config.toml
head_dim = 64
norm = "layernorm"
norm_eps = 1e-05
bias = "none"
tie_word_embeddings = false
parallel_block = false
init_std_up = 0.0255
decay_fraction = 0.875
final_lr_fraction = 0.0
batch_tokens = 131072
dataset = "wikipedia_en"
Each number is 500 + 25 x the weight over its row's rms, rounded and kept within 0 to 999. Layers, rows and columns count from 0. Numbers have three digits each. The size before them is the row's rms in percent of the matrix's.

# up: layer 5 MLP up, 1024x256, rms 0.137, rows 640-692, columns 128-255
# down: layer 5 MLP down (transposed), 1024x256, rms 0.143, rows 640-691, columns 128-255
up640 110:478517485476474471485504536505501466508544476505514484452466519472468508503494507488508518483519497494571461509516498471474497470495480477468478539494524481531508531496503484473496508485473480480512499513495498457496495524487493519521510490529547472535424516473478487526493522514475546561571486515466512513478460525489452565508491473553516470493498484528517482500479475499484496483509
down640 109:434503461503452497514516492503483484461514513483539523533534511504484488507532430491472463516472520547514517511476511512497485501551500455511504503527502490500487533470506515513491506462499485470505489519476514456468479442464551511479506446455518532538470518512543485495503478511452478509501525471465477508471516498490536478475482523480487528464477470507523479528457512494495467543490
up641 106:450524490505519465486521519509487511513470498525523477569498537520485436460468484508496527492492452513478523528469483460494485492442479518495510540535527552510510522490509456517504539499536544467471510494501535485486505522465483484523491511481477501463480478487519440489511478481511519505505518510500500497504545510504534493510503439473515542496504467499541559512485509489505511501531
down641 102:498463490518516473463505567480506505488519494506469456463465472502528509499478451499484502487492473532515510500526508502498483527506501491511500508491502480513547537499522473519488514506490537485501521470497529478501474460532493489473531516522508503502514536531463548436470490483539559481542487524496469499448474517460495472540455517494526478491493501548506518469475497473448525465532
up642 101:541492469479507491476507468498489529513497505495474498478534455506474482546496532526494484481490502497489496504461504497500488475476486529503522537503443528558501491456547439564511497515529511475458455474466448502464542507499505482494514505521489502546500520532500516503485536468494561489520485499495475533503476497513506527518509504474507487485486510501507524490512506483432489505516
down642 107:503484519534504480480514509480514522466505492491518457499489504503543481443539505528509485473479482513505550532516482502511474525517522490492542492505511481469498536518438535463501561487501456496511500502532500505486475534509508493504510479462489532452514474488498543478526505523511522528494519504489505567476547461553525477526512525501514514541502467482477498554518473474512526515517
up643 101:514572456544491528491505488514461454513527471539509445476489524508499509543484508533505531511462489538536512499530460472509501534479472481503460496528482448500513445497489497536512495518491487500506507479525493454523498462521496512517461491517477472507518465496507542517496472522494495516501508503523493458509495495523468528489505514483501482487504477496496502477548560471532518495528
down643 105:508540460473493478492528507485493512501479543499451537471490505516529480495466457515501501458507501533478506491487468504498540488471462465502507486494506532501496509496482473501500494507490522486474446465416532492517480514504441517448500534453498546521478513517508475507495520479482521478542480462512491498521533499492485496453512522517522511497469489557487472453480456503528523540532
up644 102:528514534490442544508468543495511437480506494487500474501471500489500507531492509503475551499475500443505528501536526516484503480490505481544539477487504470471550485478488495499496527490473483481536469519488504495503498533506532498542491474471515516503500453487491483493497518521492518479548574490519514494504522517497441512466525507511529489512523470487467488461482507507533484477469
down644 100:502504511484506476523499513507509456472522487525496474504539480504498506536565427476530549483501499521476487470523494511475490530555546504479529491514501543514494491507433525456449492492542482510489532484523477497465461459489475476489505491504490522500517464490516522457476465520445483476499494519524522523511506484486532496505508497479523503532496481523502511489498508509526503478526
up645 096:526545521481470477489532526517536497510462496513470482508489536496489516444453497513482488480536501467488491546525491496499512538486509499528514492486521473485477480505503530506477474482510489512439495513488456517508483576527515526492482483517471509511493495504506491462515473522478507508477530516505495521509523514503482529496453472497579496510513474544488484521504527492454535515488
down645 097:457508494462542430508474482525460487543491494506508506477503488512488534464490511483513506518524517462427473498537479462496529498511488501485486540507488481476465475482495508482502482526544476484469525438529522486513509526485545504469564518488484433497474544525486517478464492506523494516485532475474488513484497516535487515512475512474481528533533491508509518485514540509478511497533
up646 104:505525519521454498517481472466517502499525514504489468527540497516471531516478500502521525531492517547495510510490525512550467466494480526493554516459503484496453517510462502512526484533497485483483500509492499461514543508508540495452494526507522512453529546478469543525495522487498503519480510474503511486496495497565540458505536531504456524503500493479488513454519490480518504503447
down646 097:477498514450502538478452479512507558506513509488486512487512510534514510460503528500502522485543499500490532490526525504451451508470508479489551483485516536520486497478544518480468463509468498497514485443490506486518512516506491498549492511473507500466508498479479545508441516508493533512467512491486500517450456478540494474484554429504465477500531507522503495516485523526533503496500
up647 102:543495473511499514490467537460504541480496493496488464517527551484461475481517534508472495529506486470517511523468496457493468503514526506493500536468536474498467519489492484497506483482506539541486461497534482471496526461503511534523495493510511506513524478504495471546521529489505480521517495507485529517484477506504504485507488471481470508458513479485512463503459498479484486556503
down647 101:445499520506489499532533510502491539517495468482505518485488467481518512489502518499496532473458522497448510514528498488518530511456466494526500515490423482482512540501497500503519526506484458517498527518506468514495428481480519499455519502495477534497488508463489500505516428523483505519516527489512467484532477485503537511499547496508491489516546521436461532531516498460492506491499
up648 097:561497474507508505474526553530513476468494482479500533468531513524492498504463504489490514447468506492468490520516530476433531528465488502531475456557499477508476548515524484489491493511513495504488464536511506520487510480518489515549506493513484540524518538505506458527502569465495512503483453496508476498569487499488487501504486509504517510503529477498472517503508474493464507530481
down648 094:456531515534458485500504473476518470493471483464525482469527512496526498474526455450487508495464483555485513449518483505526504459518530538521465526519518496498509482487489494505520486480467520506537451459509497497471427520493513523526504506494483484523527458504500512536533478508523478489521501446516512486505536518499526464589505460491497521472504489514502515537497523500479441509512
up649 094:502542527508451534520500524485473502455520521515487462547480547506489470466476471500510480421478512483539495504504484482501496498513482549504553474463520501518474547479520502520493520511533490453513461493491513500516512559486495492490530462527478526465471535491487548488494488567440481514513486500493540496475508479560488545473468490461487488552479513497481484510502518496469504549503
down649 100:489538503507551527525486527506482462520523490511464466460477508552534495524484493507476471502484485511486490503508532487487520502546518523476512529504515516461469532532500510497503494459518468459481495495480514505506486479447488507490512541481546481508503488499481558448463529507522501471523504509472552491502477513530504469471435511503553477515486503436508505465463490523471522439491
up650 100:502529491534476530449520518490477463526478521482504464442501486501495501478495510491464504466492519514491503508471538513457531534512506520485472500501470481530492517497504486510491496475468495520457492467493502512489492471523493524502503541472500495518519505475481497510490516473527475517494503511514463487503486533475462425471525472452521484480491498515494510504454522457554518502492
down650 097:510498472502516476511524523463479516475537539482499496494501550521495506438527495476534519510480483471522477532541509475520519502563496523527536520545482493472498495509497515480541460496510505526522487473541540479545491500507513457481512512504490498490482515490447533460482501484506503462511493502500517477448498496508514472529513438525486514485505502476516508472518473497468485517534
up651 114:509530536554471537507513440460507496502520472489498473492494522506500479497484525512470511467500534515473473520506488472517444537450477498508475517489561467529492475510473487514468529542514502493483484506485490454504508501455508480543465506550497505524513489501483540469489484538497509479536538496513539488460527529482485464482533480489505470480505479470514491511489491521513532490496
down651 107:510488489539469477503514489533514482511499433456505511483506517489542494483513476478488519504512477491543500516494466518484463412514490481527502446548492474509503519502541507473499470481508490486510454539490522524491528518513490520511472533542499511501517542485516482478481473479506531523509508531471516509496543494483515457535478463501527498477496469522537513506524517519517496483526
up652 102:496546492495482506512475513540501483495511530520501509488464514497468488475501528546471523487495514480540522485525516466477510471475534508505493473458506494509516523489510500524480492519510504509575489506510500472511474506503478516474475492484554482519560513536517515506506474507469495468441515540500504513495461504484490542473541489502466495441531531517494508465512525457526493512474
down652 099:483533512465505512481498508477519511507510491557499515530516434467496517496476508503503512523507518460559443516508536514529464525504490475512531483517499469451524504489492478484481505473514485517497486532500521503535473517508541507480485551441491512517468490486509504481493568483556523493560500501521518540429507485464521476498462500497503473519494516520525525488498498460465522490495
up653 099:513506493521510473530528515492527508499505576508492544517491516538510504477500500460481483509479487498528514480473473493514495494495481494476541539490492436545498459495538511502499495523503458515483479462458488454468512478510462492523486477490471499491524495467476505513516489453492507483525511502478482496477527487499461504504508472476521548465504461528463524530489552522513482461552
down653 100:501452502493478509496517484519495524522476454480521490518501507500475498486540531499482475491512527463480479493490525488515467535531506488498476483495496519433437537472519507494539521481521497524491498532523497511506488503481503478512525504514523482474448505513574480456520512535479512507464531491511531508488485520526494485530530521498477487497482505494549516461438452503474506516508
up654 097:503502496499473522538461474508497527515447565466500509497473559527480471519474517475462523468502497533513543468539515496512469469450523463489503487510501461483514527501455466482518507495544516478504538476486532478505535545470518501478499492510475494542500498537542471520508505474481487503482504494510524484468472523521477547498537471493529509481465506487438511473524495502478497487491
down654 099:476512499552476474435501486496532502516498493491470466536550519495500514481527524470476538524472515512480508481505482509473569520493509476486499516507458532503452462483502525479516520495461498536523512542517539513512474463520526469509512467518464451472483502535500491490522522471500564529525503504517497480464471496464504536521530471493477500519536481522536516479495468481497515500505
up655 098:457496486565541515498499532512494465480480450536500522503481503499526523489488591472522489501492511511506541466496523523509483491477551492462453506486448513499434473485484529512484540456487495498495465499509500472498475483506486516503491484484506558519529497466506510476531531489470523531492508488504491490487524511512484521508492503487478502571508504487506551505488551505486489480486
down655 095:524487480465479497521522506529508539512525468481531500504495506486453458510506435529513473472484547528551535487519490502510515447529508486507482499527529538504497517520464483501507417491472477476498552502496476480455487525542519515505481494462504552481458432544462523528500515513507517511557489495475458529523444545526501492532462500482525530481484476503492512538503503507521514510452
up656 095:487499490498492497493522516493524462537486525471544484483435479491544504511515517566494564529503444520483505462535518497519502537502527473486539493494468492490488483523442469523488512486468489447538548520490512533495485518502519509480475488501549489471530494511501481513476537543489505526477501501532519502464509495475509504489522473448471496507545503457481512479493507511524477523493
down656 092:507511507533484424481500484499483486492503508486508504493524472515478533514494534466512497452505534498495485531462469519511534519524525488477508498505487496478486508450470517476469464573513503454469460473485527456502530508472489459501445481495499482499542512491537506513475436498497520511461492503552543511430487503494502515511490511505558501507500440513478499522546498518507492498496
up657 093:507493499480516502510513476518489505513534508433479520474447505519468494475510547533496523508539501520494465519537502491449475528518521531521464461488504486494503512526512481494476472480503486497496491502499535527469477506493511507489484479492462468506509477518495453513470503542509501480482468516460514500514465493496515507497499491491509542520484540509517486486469518537500504478469
down657 096:519460483491468493449496504488493506486489488486492494474525482463505463496502497477474513481541514492525474524503537493514540523489431519478451518496520542479474529509491503534473498563507497539509486499485492501505498472504504449523506503529500483497486489512500524487487518474498505467485524474457488442522546491515503530506535524526489556476506497518504483477466500500524478491514
up658 098:476456473526530497508509512483494534471473502483491489539515487479501497506500493542498472451438527496465532497472528486517478460523507505508519509534515567487496521500495492502490551549512500510534455493480510465486513497507530503510464507488508475481515480493520470540512508529500510463500517504518536551526502468518489505488519499530479512481508484495565460522467486541516521469498
down658 098:527524452486459498500482461488489502520486448497550533517482521504501495485497508508509536520523511477518501505524513502475499527470499464450478491472493489532516480523459550509532521508504481497497523494493485491485494486475486486476528517461454501467473530507494546449492525473490502508482525517518533478495443506497519474485512434478478569482518482493480528510477501487533504574486
up659 104:517510497498495532469505493506499481506492477497460501532509509523487519495516461497501483523509511531469458531480510490494530521522503462466485531507506461488484484465547481509503497578472496501528481519542471503520484521480500502500513465524469535509487510478475535492536497471519547496517502474529481487460501482487509492493528502524471493480454521536515453541481472447516489485520
down659 104:477524514490500518529485489513500474458525522475514463535514496483530462510534488468518495502502500501467478524508529481507517485523513451444493521489477525509520549524486453529527518500513499509523559514494516507532512515533507474504567498476489517539486500450469514541474462551495481500509481500474467527514504477531527542529553471508494505518478451489537494496500460511515529495527
up660 104:480491502451500500486519477497470472561460490515501479524542451481470512512500496488455497488494503519489514534483507462500484518491518498514502475494477514479499488442473516540501507543498502511532545502528489528484461477466501479486499502531533461492531520522521512493460542512475521496458469520487500548545507454484472457449482513523516509542491527527530498524516489498502456456521
down660 109:497465514494482524487474489466502472505520497520497486520472453517485502499507510516534488474471523461508468503467461469508496510480497505520505442491534509519490462524508519489469529479536494518533519533519504515491461478500529534523496492489516455514511468516486462484581537480507482479468467484499513502503514470475472479508505525458523503500505487506494502477461587515517486488548
up661 101:530471473495501477527497496502502482474469474521479482489527521531490530497488499548496480488553522467496519456496542479518464535481509529492495493525464524514477480503452516561480497525533537574501494506506489513499482498490556478490495484493437536513529514452489500485490531498506479453482478476483505482437461458503500480494511490456525466463496484513514521512512575544535524488499
down661 103:499488505506492512535480512493563508553488524508462509490529537494495504530489475492506494526484459487562472510489466537521508460483470539503498496495465516504505492503509526507509458504536472506525513499471503507495470482518459512485513521459500492481460435499488490471474482550542472505481505468518513506495508507485480546470505496533527488490474533492498515534531516489450505502530
up662 100:463463504482533443508507545536499439524497501492488522527490458507485536481502483542531498520492527491511511449531498500477546530462492487489487483482505538516463430484488500527475513481489571523532467493485496504510552524490489524530443479504436522504508505523518496471484478454502475494489512504492462486448477531490479478489497477485483492489507502470486500486477494520444548478526
down662 104:541502493521505506479505455500488515510506511496528504509500560490473460469566475496507472552497522514482558491501467551463498490463500481501506475492524449538485481514517486519487498493456510474495487481494500479508509505513513488498467471504520549452514482496513519481493526527515545471516468527549465531498504483531515500506488521494518501526534497482504546529482541481574520475499
up663 095:540531496488473475508512502472476470497470486490532475533531516496496525497487524524523526520500436526485521467536547512460480537489507464489512528507471517429458491464506493503503513555471497481468503445529511439488533527502489502486502477520523468481487493554494517501514488477524518517523462521486506518516524496528511493499484492520473488515507507522535509462466527504492539446486
down663 095:506494470538521485517498495454494529529497507498499544518538539483463478494520505497530472473495453483513498518474489488486492449507512475503497514539480512491523487547486502483488480454484515453512513487452537467507476461534460529532496457499511521536551502503486501518523506479504495542517486490510516520491507462504485525512480455504505534512536479475489518543527477501497513487515
up664 103:529509498450533475516512482493503508533462510499490526470487546495550475537537522515474526483501509507488459470490504505546502531485520459499496462457483460495516514473548468473515461491474463549500492528489479510512500494483515465526525470528522552465522555465492503536501476532508513496514524470478468483487493500526521496507466504484522490548463524493471542508471508458514504543475
down664 104:471474496529487470495509467444513467514440527500459499528513509515508521479484519485514522503505490511464524535483499460480527525542506490528485471458518481489519540472510482505485490517506490502479511505417498496527456503500488506480583467497494490518499488531489503476525521522510490451594533517495485547499489522470439514512474462475536501525474470488502503512488503495473491515520
up665 100:514467513479480499485493467508487475464513541467485481544502481498547530509457491505500511473485497530469493511525495518479468530517488486499516496510459520487504468490511503478474547445422520527475536512483518507518530500505570489494505495480539501485520525501496495511525502539523504474499505504439465462481405500507496541519523539535525475465493497524474523526455513461482474480483
down665 100:466500539547476488529494481485542503519535538494434506461532556517500521467530521517501481477509479441531492508464539503520494483496580534509511497500509513488537509535529513452490486528541496474505498478486535512532487509475469503513501471489479481495512481511455463541458480541492488494513466484530496516519543516501519481475451547541490519469517502532465483512537517491547521516498
up666 104:493505471505503487499543503508504504525495523498511488544479473455516517513518463508476525485505469495505515502497492478516458494483490471483515485478479465474506489546491501510504463524505466521523529510542468513479486513550440531467523471493526508518530454542506557513482478488494505517507505456490447493537492504453478482484519482492481544433486498507478493477456514500495519515488
down666 111:505539525487500496532462502525492564536469503521502524526541508511537500489475490477517541517510490541479472459447476499523544449512502478501528479521507509477491502507498518440474463476458482544512511504495492485478486514484493502526507508504458503496499511509471550525474455489518487533494464494524526517471491507511529524542511507513523502532493499478483520518496517504470476484497
up667 100:520505521485510514489546495498482551514502502480507473522462521459534485460508508495519457496503509501501478504502509507472486527494501529470474490546491510452517499496520484510534481528465505518508515465502546491474524539497507499458490495465551517473514510465507483464531489494493516531521478487496542498490477444485509466479525483511547482495463507472456528496474469431505490512467
down667 100:496490441460478495504499498494499461490529526522487528513491474588488517514509519509487480512511489498497522478484493518443512485488523486468474513511504483475485492492525489485465511457490509490480508511435478490468496535476504490540477568507527508495513527536466490473472540480512509532491506549495424509488518498498519531487506439505472545493526477523533480457509475480543495519487
up668 090:477531489529506485478472496510513505471547520514512457528510514508478523491520500501469519494508510522499510472456513492481497517444498492506543552474473493473476464461523445498491488464536491473502472552520506552520483486480477509452473488494466517522496483505520470494526481526520475504477534520486497528541531501511500472518518519497485515488470474516497464513502563489522513503502
down668 093:483447498468543533514516540517485467523512455494507494502490479478507519514547581474529475481502505506460476511480488511454497453533492507507469493463468518465467513503475446545487495522473526514500515513467496514521522475519515488496473498516521479520513549484495475519492493494524509496506481448542494504538476504498463513562483543497491529498534485541495484494489514494468514478537
up669 105:538533548530468494499495503465516486465490477497508534485497508470479537513477490518522526501489514460454511484507482474504482487542488506521487448463505494493513516535511525517490512477466517528515492516474493481484524490507500504519530517460515501508535511505481495509508478470519504502516461561541525482524448495510497434550512503469540475507525500448487552498494513518521550539477
down669 102:482467475511516531502551485518498482481488462491499498515513461508472496454479524479495496486478498511507508505494469496492484514512460518524498516474488512490534524510553504493465500560514470468484490471469507501508493496522500487498500494470497482532502496516466551486569532474514521456500512472507437485475512545505500509516504493521450518527496467493509563506481483502496524538484
up670 102:480488517500486517530490520502466514478452474488477457534512517500538495461491471495525496508534510528524490439499479526498509524473497486475505525465465496475490499518470495497513518550494518451512491518521515514500535493448491477509443483478511481486501549463511496536480515484484510494520507512534509536532489499522486485483487537451494498522472455537480499497500514445484504524467
down670 105:556516510472558457530505513489525515530502490460504565514485495469484483478491502492474498524498548502543486483520508517479526524502503506460540540485447496477537522497481556535476483481523489510470507480492553503474459505491484536506487484478474530530477493488480464550508524513477504502482468476504537501480500481508471530475513498500475478484514506513514512486495477497524500514515
up671 108:480529528505477485464538470520499540502526526467514507491534493491566457512492507474532510495515478507516476504514531480496467474471439501519487465528477471510504486482537498482488497504456515532516526515499478485513520516477478488524549536497436519455489525509491500483480521512499500478455507543532505458494523489478483521506490486520440482484475510514458506536520486539512505518490
down671 104:550503499499516541526460493526491468492530489524506479508508530506529515555483479474535450524484463541497511507475490520489480512535477474482446509532487518475542506516523531537442490502488464460496519508466470519467524476526498500518462515476500488544487480458505468497540468527498493522525521492480490485518528496475486557546497528498524508517476524508511529524502503468542534468536
up672 094:461497521454494460510503495496497490477513507483557473484475508524502514451473505513485454454472523536485484469487481548550475506497495516515500476481517493498494492501523502511474497545484502514499534520477519515473477506523502459488509515506480508462514503491520513500509491496509535508492467516474507498498524475511502468512479534561496505519525498497514489480524500510464478527488
down672 103:490510516493446534530534463517483441505530446515514530535522460465488518527500480508471510505504463499481487519514510474505495465490513501478465497502520547506504511503477524552515506492500520516524519492528457503496523521463553541493512506506505539515524519513519540527510480504492503526562478476483467469493503465478498460553464500486497487458466487457458515508465499505521503505484
up673 095:491507531528492509464512488477536536477493539465489510462491458506512517505480460495496521489512506457475510484485501502511497509521516493493490469477505462508500473453527487488527482501457499516508501529496504489514538499466484510495509503542479526484495464492498466521473518552506475514508479480521492521479515481546529477492517454500499467523536523507488561532513501490557488526453
down673 092:561517503547486486520515507497489517489515488521467534521493474489462505547447478499485493543518484492506478559534511470515491491442523549464515486521508527515513503496453518494511457492481520500502511515527485529508515499525544539462476468511521498492532526435512484494493483529491505499492541486507496500510541508501554556486469540499589536493507464455477495515537480529500524499491
up674 095:515509538515511496517485541503497493537488470488495499481475505509516542530503468496498498509498499538510514434552523510504490488518536543549530498470477485448507471530553470496500508531467521521496437507505490504476514489515508462521514498505502516522502469458521494539522501461485469547512471520476475502504510476491481450545554507524511519500503484532500564518503476470520479447461
down674 099:501546484512478499488535513487498507521505547537501500492529476504466519487482497474546481455497501452511461497447537467507525481493524511449501508533516476518483507489509519435470496495535509487548500527560511453524478522497506526522468498463509523512514518525451510515521532549490510493491514514541537494501496481505481511493481482499516489512508456483497498464489502501443507503484
up675 096:509496521574479474450473528512506492494490497519507514454492534482469460515491504542484496477510468515502493517472497505531462500502517498475498463509531505497509470454531488510487543503489461509480529510491485526534525500482525510500497488501504547532518451507508510532511504522489502497481488480461470532498490483516538492478517546492503520524480475499491491530497490529471504494552
down675 096:526522494440523518509486488502498505489515526452491521496477486488501531505521476513529507539550485504496543491488464529454522530527481512549526520463462500499514485542464521497506482502481512500475487502496547496491523470548504492493457478483502493503482499522491520515520491499504500468484503536517521448513517510510501497541504501504489519497539433444478504497502520498482510532493
up676 105:498505487516491463513460483493507509487449498492498488513461469476528528470495489481486472500489507463420504487481503506536475480474495515562471557507496483479501518510527496461468516530479500519494488524470508508513458488494505447497494453509468496502481486560520518483507536505534451499544487531494525520542504475479507502483545511481523498509478480509508510499493544474508463448493
down676 100:464520488500490527498498494489470558510505502518553566526497512476522511492526492526528536475483466517528528491490505475490513510535477512528517467498464464531496490494468489504471517522484498528508524471467476515506507541488471549508488481494494460510480459468496476548496517463462479510530499489513484491485481451486503483476492543522514512486539545481493511506547491480482492517521
up677 101:482532455455502513445517536500490487523494517493501531511491501484516481508517507527512504518558523512456498482517527481472505526456463484520459503500473494496472519485517490452526535500520502479492506463505486518475469502455527501493473535498530514451506528532474503470528470472531529481499485508512510466521497486474492450464506478493494414527483499548461524516559515504551504520499
down677 105:490513463466544519504487506471525514481497512480543535488506536468534448511530522494546547497530498512475500474504488529459517476479477528517459483521487541472505503499487507454510464516450481503476502512516470514478468511508470514510526577493528517509519500520505461495497493522501510489476505508476520479521453511473539512563519462486489482546508512493474471478527520462482505494511
up678 094:480500460485481545531563525556476487473522551504495495532529508491502474473524502499500524512483498467526419493492522479476504484459488524486477489487517528505522479450502490496477517535500468463479538570499512509502490532454494474492489466522477538500537533470487523503513527534499495480501495504508533518530506506488502524460505484510531494490548477449468505530543506519485507491547
down678 099:539489482503539506521488501509460483496507489492518476525477504514520521477505480469528490508501553492455487514553486458496530478522523486492511471484475516493495557484538491540488447507519526493508515517515477510487478514480506492450490524500520493512512437495499517495506508469537498515561492495482495462524475493523483491486508486539457505527501466468507463492556490499524496495451
up679 081:506479525518510487459488535525518502514507472507492532476478526456505450451476521531512530498511510478480481500478478490458481513504538468535526498536522489482533497466485471520510513493486472516498477511505488517472479515505463532489498488470480494507502487478486536461478550510505492511483491540532520443497500492532522488459453464502501475436521501509506481551494525494471500534477
down679 079:503458493490484493506504482488503511514535470516501516495491533516500472511500426476461497485476478480472495500445492479459467514527485507517475497492469520488499472501507501456467493443542555488511524469486526529508482523462472533486497536438494485485482483505503474525511489488491521524523478478455491493475523541508499496508467550515438521520485466501474469479534491498488554484478
up680 091:470482564462476468522516512503508500513508505483462496491514520478478523497497526527502489487505538474500531472518501537504479533530537493477479536476468419526463509504504502477494502482472478509471512564446468499491510508518488505484523527513505507467517527518518463477495523507526499429501551476512461470487498477473524498502563453506507500476532509514531504425544502500492498492539
down680 101:516518491501487521498489457499496493495545550509446517497498475519484491499508483488499500499482515544456470505509497511508510494525532513465481514479524540508500505527511498520430489522463515475517496522498464517482494494513544510475562540422472474454514463502473457558491505509504475502486485521515545485480499498514504485514483523500479515477532527486520482544487478476477507499499
up681 101:538492530474501495513473456489500480528497471505487509487494496490516445474495518518521528487476546520508480485515522488529485530505453526465477461473533484499534519475521463533527488474455526485534527454468447504507493490500507522517493508503434485501499500470520506472516500502488499545514473510536497501526441488494509521495491481458452538503514536510507483475490504497511502484500
down681 097:447498470497513507516488498492501512511508490488502499469493493521505534496566458509499482507543517515504514494492462516487522518514484509559593540485453512495561483493517500478518524465510485508518489504507492498482504507514479522525489481516514459503530490533464461507469544483552470477506498513517455494509537494518509512489481501488494510510494484514499502498480499506514488485460
up682 098:550543516515480551521486486484516491541504460532467484520519527501484479497467487504448481520484508537554475482454494456477508497525509493493509513477479491494538455479544519528470515527478518445488490491476476474549458469493513489499485485493468507495522461525510492495516513519532464448477516495509547529508501512495541470479512496524508518500526496536479489476549464497476508480551
down682 092:497498459474445483515505525482513517476499459490522489518502459498527503507521530503545460476523512471527504494469512545495529483494478519511449481531519528507506551488539513510499481513465521544505473470484489479521510523527515506477528479468504508497502495493491494513468524476450502543534512495541468481563468457488478488499523507463499451506495474504514512518490521467518503524514
up683 094:461526506470454550458504521507465466506468501484516477523497513520481520458486505548495488515489449477525488481494579494494509535466532484508490464494508477505498495499541419468544526537490560555511485506562511506567498480521498501514483512520487512463515486499463480509460508510524492511495508518497496457538548499479488507506506501461484472499455523485494508499487518496541522502499
down683 103:501483512470508465527514505500465494548503509508527515491543483459501546491541502487503468472473524501501508506512484479562500488523471504515514538495488492508529493466508487531514476519517494464458488555506511508479517500467530547517484472526523514482546505472534452544523508484536490486484493551521473494498493508496459516503477504496517547488503498523499488498515484486524524465502
up684 103:504487474507484487462498494514508496505515528533515504476497516497495510493499532468493513502505484494537506520471506499525515461499440487504538519503515506482520488509496477504465479468536479452515477494509550498476489485519453526510510458501464488474538480490453503502542494550502510442512451494501519507552498508501513514529457463509501503511510490533517507524478490498503492543522
down684 100:488475523523481503516484552545475467483513490470519511459470473502496482461508528515481536491537477487534454545509515513570505526510476493484507480464449543495496501569476477515479420546477524518529495511506505556496509494507484505506498495484487486498524512488561525538508504499483521503526508550486500491521490523497449524517527504464483476486467506478510470494478509509467508495498
up685 100:482501543495525542531506518483537496497514489522490465476496498500525503455503495487507511563476462495494493486486497510511559512483533498453477521469503465492525512459502516512499499497489495450438469519495501543503496485502478464495523528508524474545501501495483483469498506438539481497531488528487514465545488496501514523489518501522501527485468455522457482499520498526508518538508
down685 100:533502486531473508472467541462476480517453503486525535525493475476474455498487464485536521498543536480510533511490497546478479523466514525501527447504503468491496482471465504529502516534489503536486522498437495548515541485488510540486508451478491495469502516505519505508471495502502489477500493504483496526519494481476509487463502459522509482527498463496495526520490510508506498466507
up686 101:488481478476514467502448463439510480481530519529476501502510485494484489498494494514479483487462499476510486507480481471458499486494515515475485523485500546443504497472456508504522460495488515460509476501522492539487516524513562542530488506497541501538512499524559529499483549507518559523485506493461514508482505476481514519530511506535508483487543493497482497493486526537526486509500
down686 102:506564499520495482490522498505537489506493497523484505456473509497498505516490515486477538526488526494469477503470489569532512522484504499530494488564503482485503513480492505506475515491506500514463514534540495505468458506498487507462490509537523497497492526508515513504503523482515483506480465517515481448500486519533496507491513499463478510567413505519512519479506520503520487511498
up687 104:460477526514492473470497493571481515474470449475472497497484503455474498468536515498551471466510515525498531492550515538502445482479522495506560464460486478450545482485462516508505515520499501508498507522519507462544480494523519444505551467479482516451480497454525512504530493482476516453514518487520500547499511497529468508481503520506486508493496500516514488514507488505510564562496
down687 109:529488509507502461481486503512562508506526485504455481497529544495494473485525472488488546503497548467510473544528504504527481536491549507507476529479526504490507474519503482550505485567463495478515480479509508494454498456510478534475488504554466444522487498459534460453469470451515523492445516515491517475494511517463517484517496492506451480506461492530507492517488518561513524444494
up688 103:489505506497484517549508522498495498477438499469515485442492512471488505488539495493546494507502485509510485504472501503463485515490506554485517481478549480514498484457502494475493530515486522496478474546520564523505468499499479511490503501528513503456472502501513518478477533475524479512525480499508466478520516474532501448475499485451474484517503487501543500451489523482479528532471
down688 106:538469550491525498512475487472498500539484522503480480518475492502530530517514506490453525455493506507541472498528507463550464517522449488523461506542472527512508488483491478531482510479522487481517544479486473474527537455519484486483509508484510483512502519515499468528520461493517458482495480468509519547521488498478498528495504484511510534467504551502460487536506497485508443474516
up689 097:517459559507506471498548487521485542566474481487532477532509470467499513546501514478536486514479505555485490472491505522511480517525474495525463502432490483469493502507537506528498445508509552507486472489498509499512491478499472505488501511512504495451515511556504520488503520492534509529494470505413520475517525508521463478449490506483548534521490516503505502515507462471551530517497
down689 103:508495491506527550481461484478509542469490497500484561513488522537491509505487492508494536517508515503509495489504489483492496515525483511491486501510497517555493512505468564421488547537484510474513453510529484511458456461464515485522497514513471506509479534508522525494502457484527508474509493542534537485531521500517513510520495445538544510532497513460498522514488491527496484497514
up690 093:538455473530487478525504554546477539512487511536463532531526520448507514483495513474511477470472489511500504471478529547498502507470452535451516533522484467474484494520526492519440494477480480512507483514514470519496515501484523517538505499480516512481509543477507562520539498516491529506443494499469489519478464490512502491475502516505523494509540505531460546458488449498518481514510
down690 096:475527486491493503501511515507491482476482468478485518492533539466495493539529498526506465517490488480513507468518469481540542475486525484489487506474482491516518539462516463504461525564546491485459525496480512467523483470512449488538486509503523495512510540515493488492500550521551476502511509481502510516494503524512500529571474476448495535475466535491480462503483573502534501516524
up691 103:536456473458519508466487532559494477454492501487491536475493543470489505502513508470503502537496497471550469487513547525493507519491519545501458474499542490508499498503487500523472487492506470511482493460511467521479525528502512456504527508446485531495490478508444465493477533516510467483521488497502497529489475509443483466487511475557546471461491484508498486514516522492514494437502
down691 103:471548528497482477560459493478490494499510448512444489534507543484512478501495497509439524507515494502488506501448485490495496475518500486439544501486487486500515534472480508479512502470511515490509473546499481509506480487479507485516465527500539537528500513482521472515481543478465462513510519464495508491492500485458502475503495530440533507509482500553539498520508537492535541491546
up692 093:529503485492541458536529530477514472475476463502491513524476475523504492480506444473471503481488524508501485490505444480481471485486495490491458482514517503483477500489498519501519534541517505464519506509491516473540482487482486518501407531501504536506512514474488507513497478485519545500528499519484461539525470512545539451512498485492451489472529492510537500463481485488454523538480